{"d_model": 96, "n_kv_head": 1, "vocab_size": 935, "norm": "layernorm", "norm_place": "pre", "rope_base": 10000.0, "qk_norm": false, "tie_embeddings": true, "init_std_o": 0.0, "lr": 0.0112, "weight_decay": 0.12, "grad_clip": 0.5, "warmup_steps": 200, "train_tokens": 146500000}
Each number is 128 + 24 x the weight over its row's rms, rounded and kept within 0 to 255. Layers, rows and columns count from 0. Numbers have three digits each. The size before them is the row's rms in percent of the matrix's.

# layer 9 attention query, 128x96, rms 0.165, rows 24-63,88-127, columns 0-95
087:094105150102138109141137118120117104131086116136165135128166116110093167133147167107142105137122136154154135184148116080134169101110131099115153118097125127120168122126131115164146155142141082128179116129137133144166112132113145085125166153134113107111151127132119069144099086134111176136
093:112131176159150184125143133118142185144090170119179130169155140151142109140082146130143150139133116159115152127153129188129131128096126072151110127143134162148153152137152171145103103146109110137129156151160149137083116113142132123146128114126142139107155129147119122136138090127157160109
103:152121146092143125142129114115078107165170132122123143157151126141093151130131154098141117138137139126125145157133097089145127111088150102127109119107141143111168176156080137140134142138171125113118165134124146085169161130072116106138140173126119129102089184109119161148140097142148147146
109:159085145121109099142155122111116105098099096141122150186181162134140126143143182123124126124157136177138093115132143139147142126154134156150116129146103127078133110081122163099117108124132155141132143121139126149113135148081134119138126122084122084132139091100129125152083097176146147149
107:052093131177163080124128132116125131106128137156089141131114159124133130102130094100103137122125139173184138111145118158127118117137095130111131132121141106131122142118152130105133177170152105114107137112138141120114152144148109145146138093185154119117093129175112139087165115129126078123
097:154141144145147136118113107103156127146185119155111171157094124149123121128139130096129096134139157112125145105132142126102095157128130135104147144173124125138146111138102087197076123145121142131137124165181078124107128110108136138136140145109120159158117105116096134117053150132096106114
097:152116144164131100072134156076128117153111141107140126095102122093140154110137124148127189140130118122130127167112108117159140144105161144153124072144111150097158144140118113109126109164149120195158130160128104131145123122105150121150136151076113153128137090141135111088098151139098107123
111:161135115109115113141121120116127117131121118157136144159149143114157132110131160121133151137112097167100126130165116115187144131101126131118074121122178130125112125181063142117124100143099140154148169141130130173143111144126099147116117162098126106126102181105115155143201139129149105109
099:096117160120100146170138159079153123162160083098127108127129153159126176153152143152181131135113134131161129150142103103159149118102098089117108128151120105152121145137117159101127139147135134098142146130189111131152153118126120139147156123115164130095106134123081124132135143136184084133
085:118093103110133122141129090141108106143128120115176175175125111108130174088105111094179099110111123129114145125134124158138107151095127131138159110124120153153106137062116116123148115138103140124079150137089124158146150092127132106140163137107122138154128054133150157140121114140159147140
106:129107104131114143144137095121115117094120161124118101114093128079159093119122119150134125065155120102131153175164105137106127112074156090126147144144099100148123173114148125113127142155115126144146104128148110187133118123125115086145136154144143148136198146097107162122103135105107112111
089:136122121114124133115135152086118143140096165132134124118115139148128111127169104153126054183106090157173116123160113098133139092127143144111149117138159143123088104124123127134132136122120095110149146099098137144155145145130093087134163105130123143115106124125098084203126124110161083110
096:098118159189128132105093108118103130154104096172132119122128162113162119162127128098113146120063130075166094114107135116120093150129138129143191132138135127121169100106103138127139142125174094127135122131112129149108129174116116133138112117179164120109136131136094119159129144143108089119
097:123133164122114108172086152104105123137154154106124117129121145139151092069128154114093128142123130071109138125159127070112134146126107119130133108133129127106115178123090135119154134163104176155106145126179180142111128132078115153150143145159107098138121138130115079118141162136138138135
094:110146083134152151102151144101105180115122138134152162204129129078160159151161124144128115109080149124121152146125151095119111151131141146133114127137146137152160127154163123126152176156096147113134143160147131125114103130180142138127146141097150125115143153141140158117125143079140078125
085:139124086107125116198125121104101131107121132112139122119094142121170119116122127109113152135147125173142140138129115077127125116143147143103146107120094129130106108177147159146116124137139164155167148130069181126114156149139155111087115114122162146148120118159086149120103141123100152065
084:096117129135113159146132131107130155142135149079101148145141139174107161166130138129139123136107099152094113167140074111102121145114142125147107132093105165061088152117075139133145140138091134076155126106145131175117151155155138149167134133125107129114145132106118144170115148118103139106
088:130073141131126130138102122115118138141154099129141108111137127102134132109119135124135141148125153161133225107126141128144121099145158145147139113143123083113113147107132092115116152117118161149118115147178100131162164145165134117151085132097079121148133155113160107147128184172101128157
093:156084124154088127095130160137124120071114136121161152129109148142107089083111120137126107094112128160099121094125136150154156140133131097152097156159143130147157142140126099145134145152146157144141126145143152118137110139112164095167073145129162124126102101176118127150130154097174160094
094:129138109158159161122128143127143117104147118134106127178133133131141097140132133142135137124149123172116121128103147121128162156107105108125193099131155104088148100160139140100109073138119166094140157158161092104117112177149151107093137163087130119099164114124103123176109128086114144126
092:145099134113103083127112108155143144140132119087187116133127124157175146125191112114096148133131124134078100099092109153126101161143140162086109153103108108119092122125149117109135104125106113169104125155094096101104140124157150115108127155153117112171121120155142117095102145113096138136
088:087161143168140157160120154111114136137109172190141128141133152131083135085131129123144119118110118127164088132099156150115119109127108094100158125110085101085164126139133105132105121137135138148112104120146129117147105119106138106184139136142129154135133131152131105150106144091144115210
088:132159150084167131127166119185080105103110143118124130101119171121112161127138072127121115158071116136098125120128151146127144096122162116179118133152128178122117152139159138135117125127134077162097154132124151148131096136098106129114133149138132089110122109116156096128119116163159153107
095:137157111147152121126129107104119130139138105127149132120120122087120115163125147108145108098124129088150112155150121163109136093113107142123139148102103138109123104101132125128143104183131178179157164158087131067100104143144164162154112093179148191152108128112123123093144124133148117141
101:136072145121115088151129164160148103153098142152120124166123090052113151087094153128116134124115128166155155139143120133135109093124120162140135137126136154136136097142093152144145111136115136087142104169149110117101128116139148096152153092132131132128127150144064130134170105138157115100
087:140108098106112127138148134136133131119154143135111118171141095135165172082113156161158128126125114152115128138137136066116157142142155102158141177149122130152120127165164116154094148149157104134150144139139103098114118160089112154162109132123166120137177134123139179122166157136118134183
100:163113116132109104140109144144133138109121174168100136173108133107168175111139158156113152141140107100114110174091129126118133158127149159065108148140109146100124134131136124141142116152148171134096118111100135141128153146142094128092135119093121117125110134070128128080164129091136075142
103:149148107118100114141142154130133085150159180151108120122134101190152112132212095128149111173124154087151139144105132116134117149157135102145108106115112118121144162104127154130135152138110159119137137131119097098138125110108084152163185113150156145115087144144132131139130146099125140148
090:118171137144100107107090134108129093145141096124096147117117161136154116098152137153103160090114096169154159161122109137111142100163146119130105107116121109164082124125129168144141127122130147164108159168121110106153140172111163100101113185107096092131119139107128103141142086130150144113
090:154077126105099161089118108133127143109144129165153150128099098106137109083113147117140130143133126144090102121149126126118137053142089169139140127112089098119122139113104156112120104113093136082112136138152149078124120125108160116126142152152148086166136147134125096128091144075116111139
097:096158118128114054130124128137112148135080158152140127171085114122103149108099139140153113096138101126133171132109136124154172160140134110145094128133116118098132136148158110130077134160131184163144123106125118131204154111115090122132126136135116156124125124123093115160118117110124088131
096:133134136134141156164163135098111109121114117139101095105148152103090103114148135112105149100130070165130122118114147114187113106122161122111118103096169153101153129146146141153144145119099091131086132100162196155124120140164136110140152101090116112116145120113159150136138129130185128123
095:141139110093114167100113099099145152125158094098141140148106142138117144082117168143119117101134126120124105112092075127097096116104129117097129162117135135113153096147117131180108071133112142115111120116129139143149167121170106130094078070147138129143099117128136108127130073145148156132
090:127110135125138118131120125104098169117156092122077102150132105111097069122143154129136114139112096121099117127133139131117155112141118140136128146098163075147101058133156151131133133131116135152121117075092118140122103085117124121127114101138099141154124124160124091183112192132102133161
105:141123156099110121139047110155114126136095115129103161166110096093167093116136077124135134101167145147117134092113140131138156133109123112090158152147136139117138115103136123120126153083085164109117122119109133089143103127135102116161079153166138132107094113148166118105105132137123128098
084:137187130145145075113135134116151123132103158121112149133145164154156114176107084164125087109160111116104153143134124141117097140134138110132165140118112121147110124169109100136133114096124108130098139149085157172122138103140112141104137135212113180134141116147128139104121127115142092150
097:120151102145130116167113134110138104140153126151100152176146102112077111163107145115111133098118143151138118160145109111107093132115120137097075153134104089127162164147106139116128148182100077128118146132178144091118143108116151124173117137131125137127119122115101105159159098069123122143
087:108120116110135127109134149141161085074144103106172133121086106138156110122158152112106123055115149119142135081141112108111158105116154094109097160134092138100109135118108106138129145156168128122130142089137139109136153123140117176112129159124131177141136149152098114141090139120182139138
105:090171177163126147140123109084153143111131129094096111131172082107120132141109124168174091131093125120129111116137140123097080173161118139118100131145119124159117150125139097190114138131113139104125143102123117142128117125110169132141122120111096139095138110113092076101107135124133094156
087:138131139153132120129111172145117138178170128135099090127145164124144146121134161116134166094117100111131141119085112103112087041138151103112176130142144158137136050130160139112154119116132103129133122138121158156127130109126095124092149123106128097148124137116126160122111103107100143139
112:175125121136124105089149138091113141128143134149144098102128122074091148129182137151102111127123163112153137151122157127148110099155110121105137144160116100117132165153159162137101159136133121156114125126139096101181141115132117127111189159128120177178130163124133135121095122118128116181
120:138115123104097140128096137112160069149109128140130179148132088142170151152110097130140089107102110149097141158116130113143140103126128062175121160136099157136146166166127178142135118123130133117098143076142136117127106107118125154093132106114140131138143130136101142090157169106160131141
113:135097120087121159142099154130128076113137125098119145144158108169114141131144162128135125108134093153119171148137126156132135143158132127135099109101133125079110100148134137129159158140141136070167143147128165136127147086098109151128141136140132085124156149147180159189111143135091151159
092:109117125085109167102141139133122105121126157179128141138152146124100166140110154142139142127149163133156133108140193118154142139121121118127097116081151144131081135089129142110091129175125145100136167137151122146127105112099122144142124144145091102173102125087115133151096175115123155075
108:085113116155113138089116122071134123120113110155138145141146140145104141154151129135157144159105153095141125127125117122075150134124117133133080150130147097134208141109160115109166097110151122110132159146167128068124121129118141114160142127146139104123138115091133124130164134142184078134
118:106143204135160161096085102129109146129165127111175149143139125137121135119093140129161144106126131119135096141153139159129147131096134152160129134116119069098147152090170112133125134139118137140145115133164097135136170158121142099093099168123131114126099130152130145087104104127103179107
090:150123153124126129134112129117077119131079136108164117066133136138086163145150110173082147191129124139101138167151119109151119110114101099105129132112121111147122129096100123122124110088097086176125113172127122117117179159143162137159104134130129136117148103150154145137153118152138145110
109:148128138100139092123122135098111154094107097114166132160128099089117104156123145161157157123109108075099126145169149168134153150123138118142112124105134140147115126130132117167139053157126175165157134105118131103164121103141151165118100166119115088167157150121127150133119125106123124148
105:105127150188123105141102141112123118141130129114107142109119122100124159138188141171098134128148140142128151098115128156168129163138099138133143123128130169115108085115118144114098114112149159103166143145155131092152169167163137110092130170124136163085133115168141125093092143113171157139
106:111167097112080129124102133116129105083120142136110133116155085146105106091116106128126099082124134114137124114171175173122107127140162120170069120151142072131111127131112144126135140112113153149111070117148149151130144137148135165137155176131160109154130086131120106116102149129136109141
107:110071140104126103163115086154140117144118135112144097098136088097117091081107132133149117102167098152138124155153106123078157173102166115125139133131170105151138130105116112124116084140086142148158147136131153136121131134131128135148121107143148154111157160074154088118120130100115159105
107:099145149107144172092120144109158128164092121145137128125154164135132107108129133113086107156148146195149127093176135159110099143142124121166151134123129124099088117117121102074134140093131132124131161142197142136120150123094129154142131100174118131128146083116121117135168123132110152116
119:134113119142110119152110093145157132134126096157097110108105125171137121151152141147125114118102095120110051112071113121145085093156191138132146142166143133133112122130118149115118103153082107144111136110100157129084091131106104121100151106132108123123139144148107139128099115152147150077
104:114121101115119140138125128114091149128148120116113095108110161122143135148166172079099107152136165172129131134129140088085109157102118158128053139162134147100122157114162162117143138125139139141119096071157149151131159079082116123139098125134141134137140130111089120109130137152095119139
104:124081103121108130177130166142070152131132130092123130109093098162131182134134121145137106134137133133181144131119134136158109141110143162144155152110112168126121109145120110158146156159184122140129124120163095140141158146131108143116132124113133100142158135126049162139143141105146132086
110:092150132097134073115117111113144120186056172130141121112115089146159125102131134138138155161130168147148130096126123126191135093132129131153126099156131134123126103133136120153140114120134154138139110120074144159135114101132145141144132170130121167104166173159136109125140144120139143080
124:163123141100108094182112148089132109111115092086084127147145108151151140130127132182163135119111161118122105135160111089121150153113104100120168142159147102106136164107112111094120175111132134138130143137120145130105107110118096119134084154132091119140148147172140112135180146153140128093
114:147139086107123118096147111141142112115151198151107137149133132117164114092138128100124129140095155114124134106129110103165122118119157131157157166129109088075140120209117124085100135129155138080081110128143102104136162119090139152136144133138113114131118141116113103118116151148091126152
117:145099111131147129109106166120135127092144114145148076124167129150108127117148177136114072122129114120136152101103136179090145094123147138079122128149133123137105119121135154103132131065112162162160146135119156116133132142137138116149144183095114145128117161148163115117186130095158152139
118:124074055116127151186106101173123108081115136092087187157141080088172100129122120139123119132136158112163124113135109148119100111095094149103127133114131101121135138123116137132135134097127143109120117149125143103150143124100132112168158133142134163139136118122111135117141095138143109092
100:110101146103092139137112083139140131157179086063144123110119157101127127104098132135099132161140131122130099102143129130096135153102135107118109119203158137110143117075129147118140112152120110105159151118086166112135143146096092135127145142149139102164153121130169150146117136092118146115
114:126146072136131125157143176098114117117101088113140115098167082147099092113109108119172124167098119127101116114100108086129133099094125126128099138091071148126126095130098123166120151130104120156153149133120167114112131124127123122135125098162165118118133174131110084105121151121092135108
120:122117139111072144168131102130077149111110111127136116184133126112125149118140133123140119161079144125124134105138141123130138211110147108139142125130107119144137134184179131115126055092121141121131137125154137127122125161091146117082148156139120126092124133116120111121067121134112152122
116:100104159152107146124134133147150111133113167141151121146134152101142146137116124150134047103103116147144093151161164158075130111133113098129168096142110129135088092131150161135148108129179139131098138118131119166134158105116145118149102150145128116133130123097111167079163106092149104123
110:096137156126118125147137116124138091106134091126086104148078141144044124133107128133100104120118166135146151120150125124143138143136066114117138149125137170087148138142099165117141130128125124122181134156159093134144113133093112147171145116157143178130112148145116158118148098150122136089
111:109109146116096159165122165139095132136113138136129160139155143121170141177100130136131103086146110114088069146120138132160182133150089141086127117180173124127124136129135086097100132099129110128129121154115132157132131140127101140146144167152115087135116124112109175097097122144129097149
112:149136106162074116111103152153134109136130127157109146133159071136171095117144081102133107106116164163134128147098133114125090140111139160111108128114099124131125139177145154130134163105085158142106146113144107103118152103129131135120151130127120139106131172124121125125136169048116099163
105:109083118109150153107135120088130105092103174160083120169124133127130127108106119126128123143107084138137138176106157125101133097126090125104125139108146146163123118145117150119111089132087130140112126085162068134147068121120111149156189152123132136129112134135120130130107151079118117113
110:139154089166098084125119145128110097137114109131128108140121120098145117118111073090146144121161150143135137148162140144170106128147127115119176131077125108134162142107117153155151136148125144156117188143132111132120108098091134077151137155125144148137087115101075161111115121119163164144
128:143138137103134109136126154169155164110152145150119175139129133138187135107148124162087124126105096134121103106090178101095154128154132112076142104125140111147136113089132080137154125144093186128134137175139105121154123148119134124127124129087111112139156126152142114091110132151078108142
101:125121091120130162121152122153113119136186141135105148121141162111139158176121125106111133105117118134149083123111127145143161172093108132147119098090104173086155121110139158151135102158096121101109135157141147113116108142086107138061149140115152138139160090126115115141159127130187132135
118:140141145092116137149097167116152136101142172088089130100176134148154132074112110136111123114084111133117111158106167072116147150121115104131134131101134118111157123109115161111151109167125126096150115119132146135095112147110111094169140141132136080119111105155124116134173091085126113097
106:141151128111129128161092130122148127094112125110144147131134133164094148171119136130135125173096096129125116110126105146124152153186143110132082140096144163168159171145162152116115118114119094128142207120160150136127122125153069106125083123111133154117133110101107164123116105139105111142
121:122167076153144117123075093121130162128136096096113159141153155165177143132144120119142126137150133132141136139114136123116102128217127121133140147086115099183111100101156132119138132130093123142139078156102131144119107122144089113127128113148128154134101147124139090120094170113112142139
107:144122150145142125129137162133118126106152117150131108106098136100142095112150142101104166099115141128127164066164134171161157152187130108130129093140147102172120166106132076100103124121146170146131119103129162140105165128130118128154110110160143167155119124181092104140117129126134148140
118:154123130094140088152124125104147121131090158129123101113131151172130124122124152179134145128137145103117139118102149129145156123161120125105103132154073097143080116132110130104141081111181135109166159166103117121090145155160094141109159107138117133153123123127110150112156158103065107154
103:146151103124110136124135128125148158151134148181152147186120120131135146156095048135103158163155119144132119154147176126130146091113114142131100096170172127140131154141143118092093119144144164099124101118139154093102119131142145166112099121143119146156114117175111101123124131118096122104
124:109159127092138120145131135120159150121130151113118135114160129150153153140116190138144166131137131094141096136145181129111159111159140128122122077141151102116099132170093080132114144137132127087154104114133052134134068139161145125112140094115088122112124117105143153160132120115147154146
103:117120135127163134131161079117086119111121112114105134127169136105135114083108130092105116124114144110118146134115169126078100083089154125101147144168174128114141098128116127174153132122108150130104154124125087144111127110086125168122145137070124080091158142103142127152157132148114109110
112:135098088146163141091120136119126095103157090138126115145125143124138160115117125172121130115109145145169159082113153146124127092092127126115093118164161089121136108116107143107155111110137126128143139102143117147119151158139159158106112177086137105133103156121102175166139199138145149110
# layer 9 attention key, 64x96, rms 0.153, rows 24-63, columns 0-95
123:139084120143128109131101113169073133144107131123133092058145120151149108109114183132112139133146087118147105140084094114135153136115141119154158113128134131112132135099153096107134132129107146136131111146104134102133122151135121064138103144126134081120145146081123179100094163161131159114
101:144141111117145137167125110183109179110161123112077137162126128115122145107088126131146114142145125084093158156129129155134123141156177131121115133126147137147138105090121134080092114177125128115124150154147099153123122126112120156082099138130158104137131135112100172140131117072104180127
114:119117123105155106090146134154138133165107102172146074098110094124120146094106154110178113103124122081120107123116105118108095148120135100114113147164117107094105103126128095134136125115074096116174107131157114165121142139155135142103157149084088113164124138113149090142151130110112152138
109:128131117100145110153131099099119157139146130157177094098123121126117136097132154122134117161088096136073142089125099120088117118163112181128123149115149133133074135117140103101131150103126109109146093102094173166113130105110150109168138126132124114163086121093078129135152115142144104144
109:113142134154183127124106132145145090134128104141141165084146121121099100145157107155101142123088130131111165134122125132119136104164144122134147136112134135086127148132121141094110086101132075134119127123156153091142157115136168132125180102104105144119086179141169118137096120062100115139
103:114103111114093100159159168129120122127163124134126126134162166105088111150108132103148112120124090162126105125155112158096111174156134079158145124097124098050133114141142128096131123160148116142124157124164127130145102143138156157110103167113129134151111141131143154186124094136107149144
091:123116158170149148109178144140161112165156124108115129118100129115140130096114141176115169139119083107174077121180085118120128122134163135119152104102148150109154137113165098120163157137142079103126108147112142143146153097099129109108139167146156145095109107156134125118119111144108145124
104:156164119139086165131104154148132102113149145137090124149112136159111099150123175126136161088110093117131107148136137171116120144159071120151130166120116107114115121140125104154137107141159150096144170132120149128125156115105134179114118131146097116120098149101102131045101147133109138138
097:144148112155124131099118132114106118091148099147136113142121121111145147122131136123091140081117132087158135111124077124159136147140142118172121118073099095128158141152118115102193110111094113104111092097153152146143140145154111158107105138139068107090095132124118111139160117145175097114
100:131127141111081133140114175134145133152167111097139107128106130113157119143089173100180080139148151096152127105117140089142142132162087143128153163093111137166072131141154091123126105125099110142106125166139090147134125141073104112140126120148146112142137150147141131130088126115093135151
099:103150135114104123125175155098102122135114139127109095089160155157110133115158167129121133123138137134124127182105095141074151137140140096099108114095154151167147121105115111127151103187104088138162153109140133078117106143113116121110133130170131122164112144148109104127129121107122182090
090:152140188145134153142153135124179147138110146086124103102145172112139140084129144120155130138147145125122205092138096117121103066126126111150104136125108120121141151157118156129135101110107130115121115119099085142164100146107139130150126105108104175125118138147086158102140094130155119114
105:121137118148146140140104119103112117120083075112138096126127127147094075147077085145162085138095164097125140135162126121102155107093139137117161122102146110125120106145186170141102160137109104145124102134102151149123125112155094139125111124109123134102178149109130119111167111110151111096
101:122162108113074159098141153157151164100128097120132142105156125094135080133144137096109099120132157151071134118136112104098145168137103123151120150151135125171139108144139072156104145122119154153120157140095122129163167106129169096104104121109146137152122109160127114094137149145100096130
095:099089137128134146103109102127133132090101125161098117147145106086170125147158127149104140098130169133099108140112110135079157084129153129158110141110147159109129190103099121159128157136136154169147104116182110150133080100115113163118138136131134115119101174119142146115140134161110114148
090:106129156152136136117098106141082133143111157099152148144091157134128130103134167120145092164140142131188102141107117159096150096114108121145176143133122121143115164121109091123138091120138113109128128196141183101140088128134112111106109116127128137094111109191106163152145133126144131123
101:163154107180101180113122160134125128142120095136158147131145113130149156129080143143108110079176128157124128088118132149129157128129159111149133112140165158122116136125145087168140098141138116110157131144115058120120112117083124140138136104108124186148133089148118149148138150119141134164
097:134089160112141093129098150125111156154156185095111124121115155124174154138103128110103112129155173146113111092118117116122100144138138098132154141127103115159119175133113126161103177116139111140128151125102093118108133085155118130127132183161108117121181098100146102120151127114082103129
102:096159112114129120157098093165130084131129143147133099122118103113153126108123122096125087173151143135150099115173089108171140132119126149126143092112124094145160110142161114124131116150127147111170159137143136126136157136132134112096151100060099081118113156123133138119071129094148160112
100:125086141112086101134113121145133115154139152124122146119167127110145131127115144171099149078107153145112093109102142152091119125105142142084094109147129125111129123115166078141146104088123165126132114086143098100115122135147101083114124134177082105164136148135110161106129098081137110156
088:078170128111112114093163129126113150155118148125112168124129126116153107117102148094123138103159125140104139111138138155120144126140109138113139104088147181104127108133147113107112081092146088128155125155126130111159122169158160159122131177137169075119099108116136122104131084132173114167
093:121147114135127125162107130147127147133189135124116165111146102144107115142120129161133099147178155110111145213141135162127103145122143148125103133118125132116149131119163113170174148133099148102119119134099148125159110143092131095135154177121122174102119134207137131124138146145115136126
106:153131199130142146168101157133164150129151156173120130114147115080115131122087131139160122109102160130106157137131115132153185145159123103120129115140155127093149138136103131115158116177142122138097147107119141111180130134129122162104112139154167121144165093156116100087113113157137123152
103:092107163128120133092106108134137152140135140136102110180151114123137148152124102104153159148119126145098125110116164121114115121118113167129139159124162114131172152156136157120087127094115072120114088089120151111128134102098130093077114121112155111136081178108066104134108147141117122134
098:094093121152163149093125149106156126119092161126166111121111111143170125178148148168114115123148153154130155109137129163098084138101140122186128115115158122139152131136146140166113131129141135130104125101159147113163139146102168103146183135132180154142158168127132138152099143110152115136
092:171118151178165178084140114148107143171137097134100128131120111088134133139101103087113136131049129129070100100142139152136148085109139104124104120123130139116096114117131120128124107158134150121124109124156152116137124144107177120141111118135104086159142146106130117139141169126102161150
109:115085119117156109140127163161089140092112128153138129166136131129146141067157086175108139114143113121154133129150129136136145143105066103104137164154103135177126116081119121150120153117133136097136141116168103100152142138135122092154134188121135113154087161121138127122117107107115151155
096:130109198138106168115132128119123113099121132116089118198125120152114144096128143104129118096135104126133158139138157138092166118159113101116063121180154121135137121140099143097142163088135116117125159148160114121167138140115152075116159130150160109110155157118139126133111134117154149116
097:126118095178106114112099134144119151140132151105125098130122138133113091134168120149103164128140127136134134075121133115140109125126128123115161128175183089140127145085117119137146168119128108132091102103117158156117128152139117121184175178113109093136162149151106147103100100146101173155
107:148120133094137132106141132156069127153098097164102139164122097166164110123145100113152174117085140140139147150097106153126108139133095122127090095130111110152115127140139099109135110162121157127129120149094081146098144115125159126146140162083127053139148144131110123165137131098116103128
096:115119124094165127178153116093115112093127127096107115155206110097109098149116153070114134140085160095132094123135121131104089119129110131102152094094140130117131111124090155137095126120123142109119113136125125141133166104130140099130148145126159165128131140133110150091148098112120159183
107:138159157125133159152166152130107113174160129133100191150147098157177125127133080129156132141138154093133111139121118141158116124134107106177132111135168134113134158106147160163106169135105106116162151122105112144104120157087140113137112123118138132182128120146132152092176124128165117134
106:123133132100112134118130148135146099141137103151153145154123140146083152183131131100115129164093111108086186111197150145113109142114106152146112115118135152084159090124083132153168094141110112111119143153066091146159105117146111154136120118130160127146137112146116129122153143134141123159
108:128136092146104120124092087112131108137133093112088143116148162159143107110134121136129110120133117123157155148133099078128095111107124157096147109171112082153128110091117075145117141143130160122090132142125085133096072177139136111147076120123097123124123131126144068143130151135150103139
105:122095131107114158109148122148135115166082163160108102104130134116150104157113157118140100114145133108088127132142152137164129116195099110108177100119139130173111132122135086097161092081105122143130129134106138174119108140154120141140120108088134165110143162149130162152124164112101131103
107:130141131074174168115157120119113154096176136131133143145098146134126171120154119182150174103140161099104143138153135144124144123101161153101144154103142139128117130179129094122144103126151138101122139168089100102149090157151136135101111113112138131097127142093129126113099166115160164130
100:107111114166143161109125117111148140130185102130149126116110081111120118136143112113127129104167114134137140099082150179108090105142098125096118108118143138135147115120132133116163131134087162121128130150113161099097142078101142164123119142104130125151127140104089114127210151118107085095
101:098139152121165105103144156070079127169151101130134147117136091130128156115091144109137133166141125121152114093156129120131139133117116130128048143139132104119137142130067127129124103151155130102147134171144130163096106155177138146133116090106123119122117167094121136090125120106095112130
116:145129134117092128166125154134145125141115081079121137138149087133126133094133127128093125151167133180099124131092138100084079126151132107140105145098138106139111116162084120104080142122120158127134122108130118092156127127106082125106064138114102113146102133106109145155112104147144169100
095:089155122141107121127096133129097109146101111078148107108092112096120141107132086098116151127139151153121099128183149134117156132125087140165110169111132102089115130111144094093128127092136139130134107088115055142118153163137138103105116189126145110132145142136126100109107146122158132110
# layer 9 attention value, 64x96, rms 0.178, rows 0-8, columns 0-95
100:129121098081112105141201118158115133135114133120120135094164128113123154131143133142150096123054125117131127165122156139135111115174145153127131138144140142114143172123105097159186155131129089139156171139114116131107146123094101119109154144129149143106163116177111116146098119112095151108
099:137157132147138136123141115139143150095129147160107164102136135090113179146166142106113102119128108139139132132133112127128124063142148111125126107185137084161114136110131085113142118118169146091118077103098141154131150169109197123106103142161120117127134102112133141146155135103154085128
101:115120098106113132142133142167131153124132088152116128123152113087146130137175132136127121115148129101117163103127154177120121126168070133128096110133129148100109104131101163156140158115119116129132158159161177125125109116165145119132146098123077119133139148118200157148101097170150145162
103:088149140118129173137158167130132092157146125135144107136089146162161125170105106112123109135146144112188120119127120143168151142154151111112087121122168160123112112132121147116128102124111128113181100072125122132116115114128125121112107114148142150140107091141166122110152129122179154059
095:162107092130141161102132146139103114134119149124126106117076146109096122161167140126120175100186086156132104122139168115109139147139103162088146124078165104125124129082123114137099119140131169127138105106138143148125125186135121143129136164142133154099117081155150114144148123116162145149
096:138109135114148107113096113118127143109167137092153123134101101149177118145149116121123169155117139101056143111136149124134120129142144190156110099084157146136130199158137183140112086094115124165134132140119116136109130125126144107097100111129116127125149121137149109104118107148079104135
100:124151138106129157142148085122170106144156120114188102138086109127135121114150137145115118133095147125128165116103111112118123099109084155117122166114084136150149087179093130114124144118116163170122132116119113165124112107172170148152115134142149137077108145147134138108094138122071119118
102:130101175136089105155107103146137118077141093104114119129139125160113110095129107133120163108152104123095129150117156119099146122191114085111137132159106155119134106117155130119147136075147141129127085129145172172136160103126141131143129130104165103119121126164114119083133106113132183162
097:120198143151144058132132142126104128177118165129132089158135156130106141137094094176125144144125118132139152138125105107164112168130100133124119144098111117079134117127134103090109082109087126146131087120161151151120133142143132165111113111097104127120118123118185135130121122145103137153
# layer 9 attention output (transposed), 128x96, rms 0.173, rows 0-7,64-71, columns 0-95
116:127085123095133151127143076123135139145120155114132133127167113119143095098105140101137109106125121149140157115122107132110123125119168119113149156129121060108128100142123121154137148103065105133133156140137136145160133097099072103159151129117100145153115123178088090168161169137108159126
101:118165129174120140133132167081115118147157101126102116133138126103121078132134103153134089148098120116129100156127148134086156090134139142112127148141159106135121131097125133150111142087126115113142130137118102188117111121121196169156167088144114098116162132115087077143121120106120155116
103:102114108096112191150153129172114138123127114147162116141135101133112125103145114152123111088130149117141179120163121123124098129149091099163112126170156120107142110152114094181158146144060152141135128167158133135130121108111135144087093121097155106172105126120139136101155121116112136111
084:123173128191116090133123116128121155123100082134110117110117103140154169170145080102111100131150145089152107133119112124110168114126123147125099123121106135145105117112131129094120121078122128141116099115079106096095129096175147104157115082125126133184118103118091130127153155132130131154
100:122163092156164129092133159125130139120104112137118113107097167144114125127115121154109147141122132108168130142145120130184126102115083149152126132135102135131098104131113131121172139129138094137123081178126139124122133096165068153116146107146154172110116146109115122102141102129143053174
090:129069136114113092132109098123086104101110141135150162087138121124113154110158122139118136145160140138119105148130102145119145148142113144136122081107147127142118144096126110109143107136126119108122114167102172163156123111155134120126122124142159089144152090111062196109126110157135071099
103:129091136108125147147117128118142087131132126074159125118129136126066086135157130101104111107132141117128138135120092181120108112104100108127080129151073159113124135191095138130126083133148144136088130119152109175143123134128150123116145106129161106148132136098096103139104086126113132089
102:107050143139166087102133163148117106203108139102129143141120151140157142130165092123112131144120136101101145118086131147133119083153139138152120113109151136096111121105123095110134112124120125165073138142101102098090120116104131120139123168122140147112098110161107128091112126116116124098
095:144144121117105116122123152136160143130132122146124137158114127124107141186148137114109128119129182167116116115130097106146106122128116171132143129118138165115090137134143119079128137157117172110125149118082143176081162176114170197118134119134153111151128129070155161090109140119134123139
101:133110117109150096121084115131146144143117117114164105121113130173104147086099135141129118135151132115136153122110140108166072150145146123142146135090097128111149147123114088136100090115100132093146148118170095107126157098130071114159135111144101135119146154099162143084137162139116083076
101:127132154113157076087117110120119132115136126134104135111119186117166128149105171125104112143088104103108065152094116121122127123109175144121125149116129126130124105154141117067101134154164095137140110099135143178131096164143087147158137139162102133143166129136119098151113147150115116149
113:109091119096117126124156131167103127142125179109104114131179151114132161104101138148121150125114180130095162151147141123147104171121173183145145097103154157114139153129155124111153131143103139159132094138135169136122113130090159148085161145126141123149109138194135139129106130117140156131
104:143096140106140150122096119165139139149125112110128118133155077167133137139119113140132074152148136107114108120100131146135165146126169160101136092101158104124144136165156145114088155123110148127140154075193088128174093121132143121115120113157119077142114168118144132147101141095125121106
108:099169134104154152141154172110120132095143135131086138172106132059153124121170121139136114157113143149094145092135105120129135126123143114095144170111128113111125097167106139135103125135100133177144153093149109102130144143093119128118117159113141164142149156121133062147089125133085139130
102:131105140102137120148153084160110162119115149175114162113171099137148185072131135137145174100108113142127101108158129118143141121122128098162135114162154102128093114111131124183118148144125125125128173128115151110138137137105098147122098139113095091112112131127172134134140151132106125195
102:140160121128087153140144102153120174103121091181109117120085129129141121122108105145136097142129068149151152159132169113150141161120110158154128131171121098158158142120158134127144111115165138100099150149155151133116142130098128148110103129160110101115156121122070105142117142145154074114